config.yaml
d_model: 448
head_dim: 64
bias: "all"
tie_embeddings: false
parallel_block: false
extras: ["capped logits"]
init_std_o: 0.00366
optimizer: "laprop"
lr: 0.000948
beta2: 0.99
weight_decay: 0.14
warmup_steps: 434
train_tokens: 611800000
steps: 4506
dataset: "wikipedia_en"
Each number is 128 + 24 x the weight over its row's rms, rounded and kept within 0 to 255. Layers, rows and columns count from 0. The size above them is the row's rms in percent of the matrix's.

# layer 11 MLP gate, 1792x448, rms 0.0501, rows 154-188, columns 0-63
size [ 97 103 104  94 101  93  97 100 104  97  98 101  93  97  95  98  95 108 109  92  92  98 106 104  93  96  93 101  94  97  96  98 107  93 102]
[[140 106 144 109  98 121 125 132  88 100 145 131 130 148 150 123 157 138 121 125  75  92  69 105 149 113 134 133  66 163 137 130 121 144 129 125 152 100 114 101 148 129 135 107  90 137 145 116 141  88 128 125 130 105 130  76 149 127 114 123 113 126 133 123]
 [167 122 156 173 123 134 110 103 118 158 148 135 107 114 107 186 105 153 113 136 141 140 113 158 146 173 134  64 124 130 144 154 134 119 114 104 124 124 168  71 131 155 123 139 113 163 132 123  91 132 147 116 105 120 109 107 150 104 146 143 132  67 113 106]
 [ 73 120 145  96  97 126 112 131 111 134 157 130 101 130 125 132 154 134 105 101  60 105 155  96 123 117 153 109  83 133 148 142 127  74 122 132 152 151 121 140 106  77 121 139 107 108 135 106 102 102 113 122 102 123 119 114 113 133 114 132 168 141 170 104]
 [166 113 106 147 124  73 127  81 128 129 147 104 110 140  67 108 131 129 148 145 165 147 126 130  84 119 116 112 115 137 137 159 125 106 131 153 111 126 111 153 154 124 123 145 152 120 142 112 145 105 113 140 140 126  99 140 143 139  99 129 169 142 138 131]
 [103  63 161 116 103 117 102 144  87 113 142 170 121 140  82 181 150 139 100 104 125 145 136 141  84 148 128 106 118 132 119 105 149 138 123 127 172 105 113 138 101 125  90 108 167 103 104  59 157 150 132 118 116 139 107 147 113 108 100 128 134 162 131 136]
 [143 112 117  99  81  67 123 105 120 158  89  94 157 152 102 118 118 150 139 107 127 158 133 108 124 127 170 143  94 124 137 129 163 113 118 145 147 144 117 105 179 121 137 116  90 122 158 103 155 137 140 114  95 105 130 174 157 148 152 117 121 187 144 130]
 [146 137 172 116 126 110 100 143 108  83 138 161 107 122 137 155 132  73 111 142 127 124 128 114 130 165 104  82 137 122  97 157 107 127 142  90 122  77 121 138 143 131 125 116 140 110 140 162 174 137 103 113 152  92 115 106 116 121 142 103 132 137  93 139]
 [149 154 143 146 128 122 150 141 116 115 132 126 131 138  81 170 153 125 132 163 141 193 108 103 125 165 133 108 131 130 183 101  89 133 163 128 132 115 137 144  97 146 111 142 157 141 120 111 138 129 151 137 121 137  91 152 165 125 146 149 104 134 131  56]
 [133 117 171  94 139 147 115 148 138 122 115 139 141 156 140 134 134 123 126 118 106 128 110  81 127 114 162 105 115 138 155 103 128  83 144 100 139 133 133 134 107 138  96 147 103 137  97  98 105  94 109 102 144 176 111 110 134 117 177 128 158 142 122 158]
 [134  75 113 129 139  93 110 137  80 143 113 130 127 166 145 132 144 105 140 153 101 134 139 102 158 147 109 138 108 165 120 177 130  83  95 155 131 102 158 141  99 108 107 157  99 122 161 120  89 168 111 139 111 104 134 131 159 116 103 114 150 114 129 136]
 [116 105 179 137 132 118 113  82 103 113 162 114 137 132 115 126 145 146 143 128 101 121 124  84 118 111 134 104  82 118 132 128 138 106 129 114 116 121  84 129 146 127 127 129 141 154 137 146 151 100 110 121 139 120  94 128 146 145 141 148 150 129 123 121]
 [138  65 148 123 120 138  93 148 127 140 109 120 126 142 119 157 117 155 112  75 153 143 152 131 149 111 137 129  59 142 110 120 106  99 126 153 130 119 110  83 170 166 132 128 134 132 149 161 172 106 114 123  94 123 131 141 108 102 112 101 133 106 137  88]
 [ 68 100 110 122 143 147 118 128 121 145 134 132  86 160 122  86 141 138 121 121  85 110 123 169 121 135 115 121 148 112  98 126 117 136 132 138 127 116 128 121 141 137 117 145 160 135 143 106 120 143 102 100 131 164 126 110 120 152 146 106 148 150  98  92]
 [ 98 109 183 119 138  89 159 125  87 146 100 158  88 160 111 107 110 141 156 107 108 100 112  80 152 142 108 123 103 127 142 101 100 147 135 134 127 134 121 108 135 104  94 132 124  89 175  88 132 122 103 146 107 166 119 105 109 105  99 103 145 123 125 159]
 [113 105  87  80 135 116 127 122 123 126 145 163 152  90 154 116 143 152 138 174 137 136 132  82 116 126  89 116 154 140 135 140 126  88 133 133 143 160  71 145  74 163 129 137  77 112 136 137 128 147 145 150 128 137 133 139 144 145 121  90 134 132 182 109]
 [154 139 150 129 171 119 153 147 138 156  74 139  99 112 116 105 145 142  55 125 100 141 125 111 113 139 129 104 101 118 139 141  77  88  96 110 147 136  91  88 134 108  47 127 130 127 148 121 125  92 137 101 142 131 114 131 130 105 126  96  91  80 147 120]
 [174 153  98 101 108 111 112 149  96 136  92  89 156 139 144 120 134 137 142 128 110 112 146 113 130 165 139  98 146 144 104 102 107 168  87 138 109 110 143 106 154  86 143 149 116 105 152 134 113 104 119 165  91 103 137 167 107 134 116 112 114 183 163 122]
 [148 100 133 109  80 133  85 109 104 158  96 163 153 138 130 121 176 128 151 125 109 120 159  94 128  96 114 102  99 146  79 132 117 103 123 186 146 143 109  98 105  77  97 116 103 142 110 103 102 133 133 100 156 147 131 131 148 145 127  95 135 121 144 104]
 [141 126 107  98 132  87 139 137 146 115 129 144 193 166  96 107 161 109 141 165 138 133  96  50 128 149 103  86 131 137 118 103 164 106 111 150 117 130 124 119 100 103 106 125 159 185 134  99 107 115 163 166 118 160  92 138 133 147 114 111 154 143 159 112]
 [ 77 135 125  74 141 138  71  96 137 137 121 172 149 114 126 142 134 153 116 168 114 177  99 117 106 134 128 137  60 127 144  84 202 146 175 136 139 100 138  96 122 150 159 113  78 101 119 111 136 180  95 147 106 129 181 127 147 144 141 189 141 115  95  83]
 [148 163 130 123 152  75 142 133 126 135  95 116 125 116 127 157 152 109 121 166 121 128 149 130 130 142 121  83 160 144  93 111 169 175 128 184 151 124 159 111  94  93 133 151 135 138 161 105 126 172 148  90  93 123 174 146 131 126  86 113 119  88 169  90]
 [138 111 151 149 152 131 101 121 130 109 112 164 140 127 142  75 180 139 108 165 152 154 125 119 151 118 134  90 167 135 137  87 143 154  96 154 152 142 131 130 100 114 121 119 150 115  83 118 145 116 116 170 127 124 140 125 112 135  91 162 115 125 164 107]
 [ 70 126 153 175 110 134 123 122 111  94 143 151 112 105 114  77 129 141 113 171 116 127 114 123 152 109 110 142 115 129  91 146 121 102 104 140 107 146 122 169 140 125 141 136 170 116 152 118 102 113 139  85  78 136 107 110  94 151 126 106 164 145 118 115]
 [106  72 148 107 134 121 109 137 115 136 134 119 102 152 161  87 147 113 104  76  39 126 152  87 155 157 134 119 123 144 113 171 130 133 162 151 121 120 101 130 145  98  78 113  87 131 120 148 140 128 108 135  83 114 166 163  97 116 131 169 118 133 152  55]
 [ 98 134  98 141 130  85 100 118  72 131 136 173 119 146 155 148 166 101 129 161 149 150 107  95 132 152 133 123 136 103 124 156 122 144 136 171 139 122 120  90 168 129 150 112 124  96 115 105 148 130 109  88 105 153 123 145 131 137 151 110  93 103 168 139]
 [168 120 138 153 152 117 155 147 111 109 140 155 135 129 109 137  93  75 160 120 155 108 124 122 136 167 152 130 132 183 148  87 141 110 135 159 160 124 136 108 117 120 135  95 168 138 101  99  97 122 125 141  95 123 133  79 100 101 187 132 135 131 110 105]
 [116 121 111 139 102 104 154 138  68 112 124 122 181 136 146  85 144 146 103 125 161 141 120 105 103 133 117 130 115 148 104 128 135 109  99 127 119 119 143  94 139 109 151 127 138  86 117 155 164 116 106 123  96 133  93 173 121 116 142 137 175 132 132  69]
 [118 171  86 143 119  90 161 156 124 119 116 106 129 209 110 125  93 167 147 128 116 158  95 110 129 120 103 102  89 146 140 146 157 166 148 101 142 155 109 116 140 146 157 130 115  82 134 114 122 146 127 125 142 119 109 120 130  86 107  99 140 130 149 130]
 [106 115 175 117  69  92 120 164 110 165 135 141 147 142 104 127 121 123 153 135 117 102 129 119 125 188 165 133 157 162 129 125 133 138 114 162 101 132 122 118 121  99 136 122  89 133 180 115 159 161 141 133 154 102 103 128 143 100 141 110 137 122 122 126]
 [142 127 126  90 118 105 148 131 104 140 123 130 107 163 163 172 142 141 117 121 182 152 113  76 147 185 126  97 127 138 112 116 149 104 113 128 120 134 119 110 114 107 145  99  90 160 147 140 121 157 162  85 164 107 139 156 133  87 118 119 134 145 110 122]
 [ 81 115 127 132  51 132 118 158 141 128 168 100 153 156  93 162 154 124  98 152 147 166 106 126 123 134 168 110  73 138 135  94 118 133 145 133 124 108 118 175 116 142 163 110  65 140 139 132 145 135 137 124 134 135 132 124 123 149 164 113  69 139 113  97]
 [109 146 104 130 152 122 114 152 101 161 113 167 112 135 137 134 134 147 119 156 104 113  71 155 107 147 124 120  79 156 150 143 124  97  94 115 115 116 131  88 155 112 145 155 150 118 144 102  98 148 162 157 123 114 148 140 155 137 138 147 167 159 119 142]
 [157 140 152 114 103 116  96 177 112 114 109 110 117 147 108 126 118 141 169 122 113 131 167 141 150 149 122 120 124 114  96 129 120 108 118 131 118 137 156 108 122 133 142 140 112 134 129 125 149 106  93 107 154 134 104 126 141 121 120 103 111 109 139 114]
 [100  65 123 116 126 145 136 123 118 131 142 111  95  98 135 119 155 106 130 123 106  90 125 103 129 190 144 121 102 112 147 153 115 119 154 158 140  77 112 147 117  80 113 149  91 140 114 142 117 121 120  92 110 141 182 138 114 133 160 111 161 161 156 143]
 [130 143 106 119 161 105 124 128 117 120 135 117 146 113 155 104 156 121 111 155 131  87 115 157 129 156 144  91 112 151 119 108 121 142 134 122 112 165 105 112  86 134 135 105 152 108 127 136 118 121 119 116 157 128  97  68  92 131 158 109 117 115 161 165]]
# layer 11 MLP up, 1792x448, rms 0.0468, rows 154-188, columns 0-63
size [102  99 102  97  96  98  94 102 100  96  98 100  95 101  98  97 101 103 101  96  96  99  98 103 101  94  96 100  94  89  96  95 102  98 106]
[[139 132 151 127 136 116 111 106 133 140 122 197 163 139 163 105 142 136 112 133 149 140  93 135 111 128 109  70 128 110 137 123  98  98 138 126 101 128 119 117 137 155 117 144 121 127  98 138 143 146 135 168 129 144 138 119 127 115 122 135 114  97 153 125]
 [138  90  90  75  69 114 111 123 147 128  84 111 139 127 100 142 149 188 125 108 133 157 109 108 152 136 126 139  92 139 164 128 106 136  77 129 113 144 178 151 124 141 157 128 110 151 154 141 135  95  99 151 111 153 129 127 143  72 143  99 100 143 136 147]
 [169 137 165 107 114 156 208 119 127 141 139 155 106 105 116 113 103 157 101 166  85 141 157 119 129 151 144 165 114 117 110 145 133 162  98 151  84 124 123 103 168 112  94 172 120 136  97 112 147 131 121 151 180 117 147 131 108 156 122  93 119 106 125  95]
 [147 149  71 128 107  94 153 121 160 125 132 108 123 110 117 160 143 181 155 114 166 149 152 147 116 134 132 135 100  91  92 130 119 135 127 119 143 110 162 161 114  85 157 125 123 152 122 118  73 101  82 140 139 149 106 112  58 106 116 165 149 114  97 107]
 [125 143 100 162 127 128  95 152 138  66  94 117 174  74 133 119 138 157 134 159  99 125 130  68 123 129 124 140 150 129 177  71 132 103 133 139 172 101 119 132 122  79 134 122 155 117 110 120 155  98 131 133 163 102 118 114 143 142 136 113 144 133 116 112]
 [146 132 130 104 136 141 119 120 138 123 116  74 155 134 121  92 111 157 158  96 156 127 153 134 127 132 109  98 130 147 165 117 122 144 107 158  91 136 153 140 128 127 162 129 138 157 126 119 132  91 125 112  94 110 183 104 105 158 136  78 132 154 103 152]
 [112 174 149 145 164 181 135 108 168 128 140 112  96 133 114 166 108 144 110 155 138 100 122 155 138 164 153 103 125 139 137 155 135 108 147 117 118  98 115 122 113 135 121  95 114 163 131 144 179 172 130  99 111  91 142 131 189 166 132 180 125  77 125  74]
 [145 106 140 125 117 121 104 156 129 131 147 135 128 127 110 168 110 146 160  90 167 109 114 154 130 132 122 142  68 118 136  92  74 166 164 122 165 119 153 160 135 131 126 119  99 149 135 156  94 109 103  85  91 163 116 134  75  93 117 126 149  71  59 105]
 [101 156 152 131 154 125 113 160 164  83 141  79 152 118 147 153 112 126  97 133 117 117 106  77  97  93 170 126 107 143 146  92 118  99 149  86 145 123 117 140  80 106 111 119  88 136 153 106 100 138 102 173 150 124 122 165 165 195 111 129 104 165  82 105]
 [104 152 134 133 121 135 115  93 131 166 171 117 144 117 125 100 103 126 116  98 137  99 114 155  81 150 109 137  65  96  88 141 142 146 118 146 118 139 127 144 118 127  90 146 146 122 193  68 109  99 127 124 100 136 157 136 118 135 140 126 109 141  67 136]
 [164 115 110  83 135 141 102 104 117 135  99 130 159 137 147 171  99 153 104  84 124 110 146  84 155 118  98 161 139 141 163  96 134 140 164 121 113 130 129  99 124 162 158 139 123 142 143 124 104 169 110  80 149 137 116 147 106 137 117 169 104 137 197  96]
 [120 126 135 166 150 132 128 137 126 148  98 114  67 129 135 135 103 162 140 129 127  98 142 124  95 120 102 154 133 108 131 106 135 125 154  85 173 102 132 142 141 154 158  94  98 103 138 117  88 148 123 108 156 151 129 153 157 135 132 135 137 136 122 133]
 [119 127 114 130 108 132 123 134 120  85 158 143 142 132 117 115 129 150 107 156 166 154 141 178 120 136  95 154 152 127 132 197 114 132 123 112 157 163 135 140 126 144 125 161 199 106 103 115 158 137 173 112 104 122 110 100 137 106  89 148 126 113 160 154]
 [168 191 122 148 162 148 118 102 133 110 134 145 142 138 104 123 132  80 112 106 112 142 180 119 102 150 148 131 138 121 117 152 135 145 148  97 128  85 132 117 146 116 157 145 123 112 130 126 124 133  98 119 172 147 138 117  91 123 128  67 142 103 133 109]
 [152 121 127 120 161 144 122 156  98 125 157 160 138 126 163 103 125  94 144 119  98 107  96 116 140 109 100 105 128 150 107 141 122 160 131 142 160 155 155 109 126 129 101 137 117 150  91 143  97 166 120  93 108 135 121 141 158 132 120 122 129 100 190  97]
 [150 120 101 125 113  93 159 167 146 160 132 120  65 137 119 137 135  91 154  91 119 135 125 170 153 129 128 110 183 107  98 130 136 109  91 121 137 113 101 103 192 115 111 143 113 176 119 161  96 181 130 132 128  81 149  86 119 122 134 149 139 118 103 104]
 [ 99 111 108 115 169 111 163 133 140 140 146 148 104 138  80 166 107 107  92  88 114 137 121 162 153 120 116 103 163 138 114 139 135 142 167 110 116  90 147 111 124 123 120 114 151 106 114 170 121 131 124 101 117 124 117  92 139  97 130 130  97 132 154 183]
 [ 96 107 142 109 156  78 148 152 106 146 110 139 140 136 146 128  89 120  94 105 146 130 103 135 146 129 121 150 134 119 119 132 131 131 126  69 128 122 112 144 124 147 126 125  78 125 141 156 125 119 126 141  93 100 113 133 148 105 140 129 134 147 126 133]
 [195 101 107 172 119 121 121 115  97 144 144 130  96 131  82 135 115 116 116 129  88 111 124 106 121  94 108 164 102 135 110 139 149 130 164 163 131 152 171 145 135 153 143 119 131 144 137 139 102 138 124 161  92 134  92 180 146 147 126 185 150 155 153 140]
 [157 108 163 142 148 112 132 161 100 131 133 144 141 148 126 114 118 155 156 130 193 130 183 129 151 144 153 122 137 136 150 142 128  99 160 111 118 130 143 164 123 139 145 138 100 102 181 163 171 116 118 184 116 172 146 173 138 141  99 101  75 134  91  93]
 [121 116 114 103 100  90 146 117 152 144  92 140 122 114 130 107 133 125 106 116 161 111 141 106 109 144 123 103 121 132 126 142 145 137 173 127 112 134 150 164 149 111  96  91  86 138 139 121 162  99 135  72 136 147 131 168 164 125 115 130 152 130 141 132]
 [136 103 150 190 144 148 171 125 137 173 145 115 118 130 128  86 149 128 144  94  91 109  84 123 103 163 112 114 117 120 121 118 162 127 143 164 128 187 136 111 143 131 147 128 126 147 134  99 159 158 183 146 135 101 152 123 160 102  74 136 121  79 142 161]
 [124 147 150 114 179 124 132 129 135 145 104 131 115 117 152 183 114 124 140 166 149 128 107 113  99 155 137 135 196 121 115 167  99 114 150 147 118 171 148 126 122 103  99 157 148 125 117  98 105 138  99 119 144 123 144 182 120 123 136 123  75 107 116 128]
 [143 164 135 131 120 102 188 132 125 177 115 131 104 138 151 129 128 115 148 142  94 110 130 153 159 127 113 101 124 150 101 104 149 104 113 105 105 173 184 138 180 133 126 158  76 174 164 132 128  96 135 115  79 132  97  90 134 134 141  78  86 136 102 145]
 [ 76 178 139 130 131 113 114 140 123 131 156 113 145 119 144 139 117 149  77 141 149  97 128 128 132 150 126  89 144 127 105 134 147 129 107 130 109 160 109 131 171 126 160 111  98 140 109 155 121  95 110 114 146 146 134 122 138 139 128  57 143 149  86 140]
 [123 145  98  96 153 121 108 134 122 140  70 126 166 139 126  99 119 136 157 126 144 109 121 103 116 153 103 120 176 125 126 173 143 120  96 129 119 124 141 106  80 110  91 171  82 119 115 142 118 175 154 119 165 133 138  89 140  91 133 154  94 117 140 148]
 [172 104 179 147 106  99  88 135 141 102 108 129 112 147 121 142 118 141 160 115 127 119 135 143 132 143 116 131 147 105 121 136 158 143 130 148 144 152 141 148  98 158 137 138 137  69 132 117 129  98 142 117 137 123 127  99 160  86 123 148 110 163 158 181]
 [158 109 134 113 116 127 111 142 109 108  84 114 156 115 114  66 136 128 122 106 153  97 170 141 158 145 128 104 125 137 114 172 118  98  99 159 120 120 122 120 146 122  69 153  94 132 144 149 108 115 162 121 128 152 167 103 151 137 131  96 122 191 134 123]
 [115 169 133 142 113 134 125 164 149 130 126 135 137 115 151 113 125  82 137 188 126 114 111 168 135 148 152 109 152 161 124 159 110 166  70 156  89 115 135 144 129 108 137 138 121 140 205  97 163 142 109 144 131 137 121  98 128 105  97 133 118  88 124 154]
 [102 120 151 125 179 135 183 147 116 142 171 108 111 152 132  99 157 106 108 138 164 134 126 139 125 111  99 117 145 111  97 107 140 114 103 118 145 159 106 109 153 140 177 123 148 138 146 144 121 151 142  99 141 141 129 163 154 142 102 150 145 148  88 142]
 [151 127  75  79 139 103  86 109 141 156  96 190 102 175  90 114 108 139 133 147 171 131 196 130 114 109  87 136 121 133 119 138 161 132 119 103 112 167 114  91 129 146 131 155 123 125 133 148 124 172 118 110 144  83 134 147 142 143 129 110 137 116 128 141]
 [112 129  92  84 152 140 157 113 124 139 123 139  77 140 113 112 130 123 140 110 150 146 127 115 149 128 122 145 119 119 168 152 144  75 146 146 151 128 161 144  96 132 123 154  91  99 105 127 125 147 149 126 134 144 152 110 217 112 145 138 120 150 105 122]
 [121 138  76 141  89 114 115 128 108 156 175 120 128 137 109 128 139 102 132 161 161 128 143 138 119  98 180 132 122 126 155 115 105 124 143 146  90 177 115  80 149 111 180 110 117 100 189 177  98 112 131 136 154 135 103 198 124 156 136  67  81 110 123 163]
 [102 165 102 109 131 140 120  90 138 113 134 152 169  95 142 132 147  91 119  76 140 159 140 120 167 110  83 147 167 152 151 148 148 130 166 160 139 122 149  95 183 128 124 121 149 124 111  87 147 141 106 135  76 157 128 154 164 117 109 121 166 118 112 115]
 [106 114 111 119 132 136  87 123 111 137 100 109 141 122 137 153 140 130 104 165 102 112 128 133 165 118 103 147 129 122  99 128 172 110 103 148 160  72 158 108 141 149 123 121 127 129 110  86 109 111 147 149 119 128 141 144 100 154 115  98 127 108 121 117]]
# layer 11 MLP down (transposed), 1792x448, rms 0.0452, rows 154-188, columns 0-63
size [103  96 100  92  97 111 120 100  96  98  99  91  94  94  99  93 100 105 105  93  99 102  94  98  99  99  92  97  95  94  90  94  99 104  94]
[[102 111 146  97 105 188 138 116 116 146 105 111 118 142  86 132 119 124 150 112 173 156 132 139 127 123  99 131 107  87 132 109 147 137 127 101 127 142 167  93 137 159 119 120 135 114 103 119  85 136 113 116  94 112  87 165 122 153 152 126 122 162 140  69]
 [118 109 153 139 141  79 141 112 151 106 103 113 189 111  99 131 116 106 126 141 137 123 128 117 185 134 136 136 102 116 137 106 146 100 140 138 115 125 118 147 120 121 103 175 129 135 124 134 163  81  64 168 113 125 116 138 136 143 112 110 120 107  88 147]
 [159 175 166 166  84 130 149  85 131 119 134 147 137 123 115  91 143 125 153 152  91 135 135 124 165 115 117 127 158 160 133  88 170 170 119  88 122 104 132 128 149 164 137 131 116 123  98 106 138  93 126 149 137  96 138 150 143 140 114  63  82 129 105 104]
 [116 165 160 130 127 139  92 128 127  89 140 129 108 134  89 163 110 145 149 108 126  99 170 102 143  96 163 139 136 153 144 164 127 104 147 124 146 130 120 151 119 134 157 151 145 101 128 105 104 116 135 131 105 155 143 131 132 100  96 150 139 164 125 144]
 [151 117 129 133 132  84  93 115 146  77 150 127 107 100 142 157 119 136 149 139 169 131 161  89 100 144 101 148 129 122 162 146 112 105 155 151 129 131 137 116 106 167  84 112 143 135  80 124 143 168 122  87 106 160 151 121 147  83 174 101  90 136 144 100]
 [136 119 147 108 120 228 140 128 125 143 140 149 158 112 117 155 113 129 119 119  99 103 138 142 137 151  73 142 120 102 141 144 156 122 144 109  93 129 113 138 128 120 165  99 108 129 145 148 163 137 101  87 129 138 116 127  98 137 131 151 118 111 115 120]
 [ 94 152 144 140 117 210 135 107 118 161 130 116 103 141 122 126 118 127 121 109 123 119 134 130 134 155 138 110  92 112 139 109 116 128 141 127 140 110 129 146 146 140 115 103 140 118 122 126 140 130 117 118 153 132  94 137 140 115 114 142 107 130 146 162]
 [103 138 151  98 128 185 108  91  99 163 117 111 147 153 119 113 150 134  87 137 152  87 116 128 121 142 126 124 159 122  98 166 115 149  96 133 139 129 124 107 152 115 154 156 123 132 151 110 101 127 125 116  96 111 107 125 126 184 104 122 151 125 143 152]
 [153 105 146 147 120 100 121 134 127 125 100 129 127  64 134 129  88 111 142 137 103  99 108 141 157 107 108 177 114 115 127 165 134 152 126 152 103 133 131 113 131  91 133 106 133 142 139 115 125 130 140 152 118 129 188 155 135 103 144 140 121 132 125 140]
 [141 173 105 124 144 170 108 127 144 133 121 122 141 149  84  90 136 136 133 130 126 138 139 129 128 125 142 147 141 117  72  91 136 124 111 130 155 128  90 149 179  99 115 127 129 130 147  95 109 138 131 146  85 143  82 186 154 138 137 113 142 108 138 104]
 [133 144 111  98 103 140 124 105 149 141 130 130 136 131 132 106 120 126 173 133 109 121 118 152 169 119 134 145 137 129 162 146  96 203 117 133 131 143 110 145 141 153  93 173 181  99 146 121 144 132 123  53 155 102  97 103 130 148 119 140 135 141 138 128]
 [105 112 154 121 131  83 133 118  92 134 136  91 151 134  80  93 119 112  87 157  75 137 108 157 138 144 181 125 131 170 130 150 141 142 137 111 146 168 106 118 131 125 154 105 120 138 107 108  93 155 148 152 114 108 145 116 112  99 139 122 133 134 116 127]
 [106  96 128 159 122  86 181 126 119 130 150 134 155 122 132 124 109 152 123 140 119 154 142 117 135 115 111 123 141 132 157 101 105 113 142 134 119  93 130 142 121 114 103 135 118 170 142 132 134 167 134 158 133 110 200 144 108 146 116 116 133 123 142 126]
 [157 147 136 111 152 101 105 162 133 107 157 107 164 113 119 108 103 152 125 166 139 133 123 146 138 129 117  87 179 127 105 128 129 168 114  94 122 146 194 118 134  95 153 128 146 132 154 110 110 116 169 102 132  99 165 150 151 120 149 110 114  96 128 125]
 [107 148 103 121 151 206  97 138 119 162 132 112 129 132 164 107 145 138 166 125 106 115 126 146 128  80 111 150 135  82 141 141 144 136  91  93 108 114  99 160 185 155  88 155 143  98 118 155 117 121 152  76 167 110  99 137 100 152 135 139 123 135 147 102]
 [122 111 143 122 159 165 116 105  83  88 126 138 102 113 128 136 136 117 160 126 153 183 135 112 147 124 119 122 115 106 108 154 134 124 140 164 153 108 115  34 145 122 179 116 121 141 104 114 146 110 116 150 132 122 135  74 156 111  91  97 123 124 157 122]
 [152 114  89 151  93  93 106 129 109 118 127 110 142 103 121 137 120 136 162 129  95 131 127 137 155 162 147 141 142 121 174 115 171 177 140 164 155 131 144 142 150 104 152  92 100 116 142 143 133 136 113 119 103 143 165 141 117 102 133 136  90  93 144 160]
 [151 117 138 120 150 185 124  88 109 166 125 154 130 134 117 127 122 154  96 100 143 131 121 136 128  88 130 132 140  92 105  86 107 125 160 147 138 116 105 165 101 126  77 108 133 113 134 142 127 132 123 108 125 151 126 108 136 101 145 167 117 128 141 125]
 [190  98 154 152 133  92 147 153 108 112 147 132 125 149 124 129 109 121 103 111  99 132 144  77 100 121 109 150  93  94 108 120 117 100 126 125  90 181 134 114 111 145 177 178 170 117 118 127 132 109 143 156 111  92 120 134 112 113 122 152 132 121 129 113]
 [113 167 150  77 135 141 129 114 104  80 158 138 134  96 123 140 163 146 148 119 109 106 162 110 137 137 144 101  96  56 104 102 118  82 122 141 126 162 116 139 116 114 107 171 165 121  70 156 174 144 129  66 132 108  93 119 145  97 113 129 134 149  87 142]
 [117 129  66  89 111 205 111 160  89 178 107 138 140 136 141 130 144 131 144 131  84 150 167 122  96 118 137 117 144 130 119  97 141 111 115 142 180 126 133 117 118 162 180 115 100 141  94 136 154 156 139 112 168 119 101 154 139 145 120 101 148 158 155 146]
 [127 107 138 137 142 220 129 135 130 167 127 137 150 107 148 134 144 119 126 114 120 147 108 119  95 177  80 123 102  82 132 103 121 161 126 153 144 143 115 106 112 127 180 143 135 125 144 126 135 163 109 105 168 134 126 124 148 105  90 118 133 156 126 158]
 [135 149 103 108 143 130 101 158  89 147 125 122 130 115 105 104  98 101 111 132 134 130 123 127  94 161 113 130 132  81 158 144 101 140 136 152  96 131 171 122 131 131 148  76 162 131 106 158 153 114 117 170 127 137 136 137 148 124 152 123 138 134 119 116]
 [153 137  92 163 115 104  99 142 151 144 131 160 126 133 147 176 129 137 127 122 107 140 141  76 133 142 123 144 134  84 163 122 135 110 131 143  82 128 173 116 132  80 153 157 125  95 160 130 130 143 123  86 115 175 132 107 158 106 168 115 134 113  91 145]
 [121 163 110 145 141 125 118 162 150 129 117 163 143 120 131 144 132 124 111 110  98  90 138 165 106 157 116 123 172 157 156  96 112 149 111 139 112 159 143 137 129 135 118 132 153 148 125 145 125 133 101 160 129 106 100 111 144 103 131 124 155 130 134 147]
 [104 108 127 170 146  90 142 115 136 158 133 118 123 128 143 141 157 136 130 105 130 106 138 148 133 150 117 123  72 123  77 153 136 105 136 125 134 109 150  95 140 133 103 117 116  94 151  64 150 140 145 110  92 152  78 104 142  98 146  96 115 102 151 133]
 [ 85 104 138 170 131 125 126 155 125 145 122 113 155 133 114 141 144  77  86 102 166  98 143 114 184 104 119 148 105 111 173 138 146 137 118 141 111 152 132 148 113 168  81 150 101 162 119  80 120  98 126  98 103 149 188  89 103  95 142 114 181 115 101  96]
 [123 171 130 108 150 106 135 149  48  80 108  84 167 185 132 119 158 130 134 139  84 141  92 115 130 131 132 143 136 156 142 102 143 130 153  54 114 134 101 115 132 141 158 151 142 116  93 113 154 121 113 147 112 104 133 162 147 107 105 162  95 144 161 106]
 [129 155 113 154 117  58 150 162 106 130 108 122 141 114 135 151 141 114 125 138 128 104 127 154 133 131 176 110 162 182 114 152 145 113 153  99 111 116  93 138 152 157 105 166 142 156 149 157 164 127 128 151  84  72 112 108 166  99  91 141 138 157 140 155]
 [119 108 181 166 127 170  96 113 114 137 165  87 123 119  88 128  82 171 110 116 109 135 136 119 147 142 148 132 104 123 144 119 161 145 134 175 132 139 127 102 124 117 189 145 145 146  91 107  93 154 111 162 187 145  85 120  99 157 135 123 167 137  98  93]
 [ 72 182 123 108 128  73 130 157 132 107 122 128  89 124  94 124 141 117 140 161 111 127 135 161 136 107 148 113 132 163 140 122 126 108  99 151 160 114 156 161 121 123 137 138 125 114 105 155 142  97 124 158  92 111 164  95 125 133  85 113 122 115 129 186]
 [162 126 123  96 160  69 153 110  88 113 135 141 150 136 126 155 125 108 118 121 134 138 116 176 130 123 137 116 130 138 140 114 112 132 101 113 143 136 136 145 129 108  99 119 129 147 132 165 111 108 157 165  98 136 168  71 143 148 102 125  99 126 122 171]
 [153 116 110 137 114 150 153 121 156 150 116 121  97 119  94 119  88 142 180 175 160 121 127 166 137 133 119 161 155  85 137 121 103 108  99 162 102 140 159 132  98 116 138 127 110 151 117 123 147 133 145 136 162 109 119 183 106 143 168  97 124 119 120 161]
 [113 112 119 134 141  68 146 136 177 134 106 160  86 159 136 162 162 100 118  80  94 110 116 123 148 111 161 105 162 136 161 115 109 114 172 117 132 165 129 130 139 125 137  70 118 149 118 116 109 113  85 136 156 102  97 117 163 144  99 117 131 145 160 135]
 [119 158 139 129  82 117 121 131 147 120 138 103 171 146 103 112 129 153 110 121 171 115 149 127 158 133 157 141 149 136 126 116 120 146 144 107  65 167 174 126 121 138 140 155 158 119 116  89  97 116 131 122 112 138 141 101 154 153 150 107 152 117 131 120]]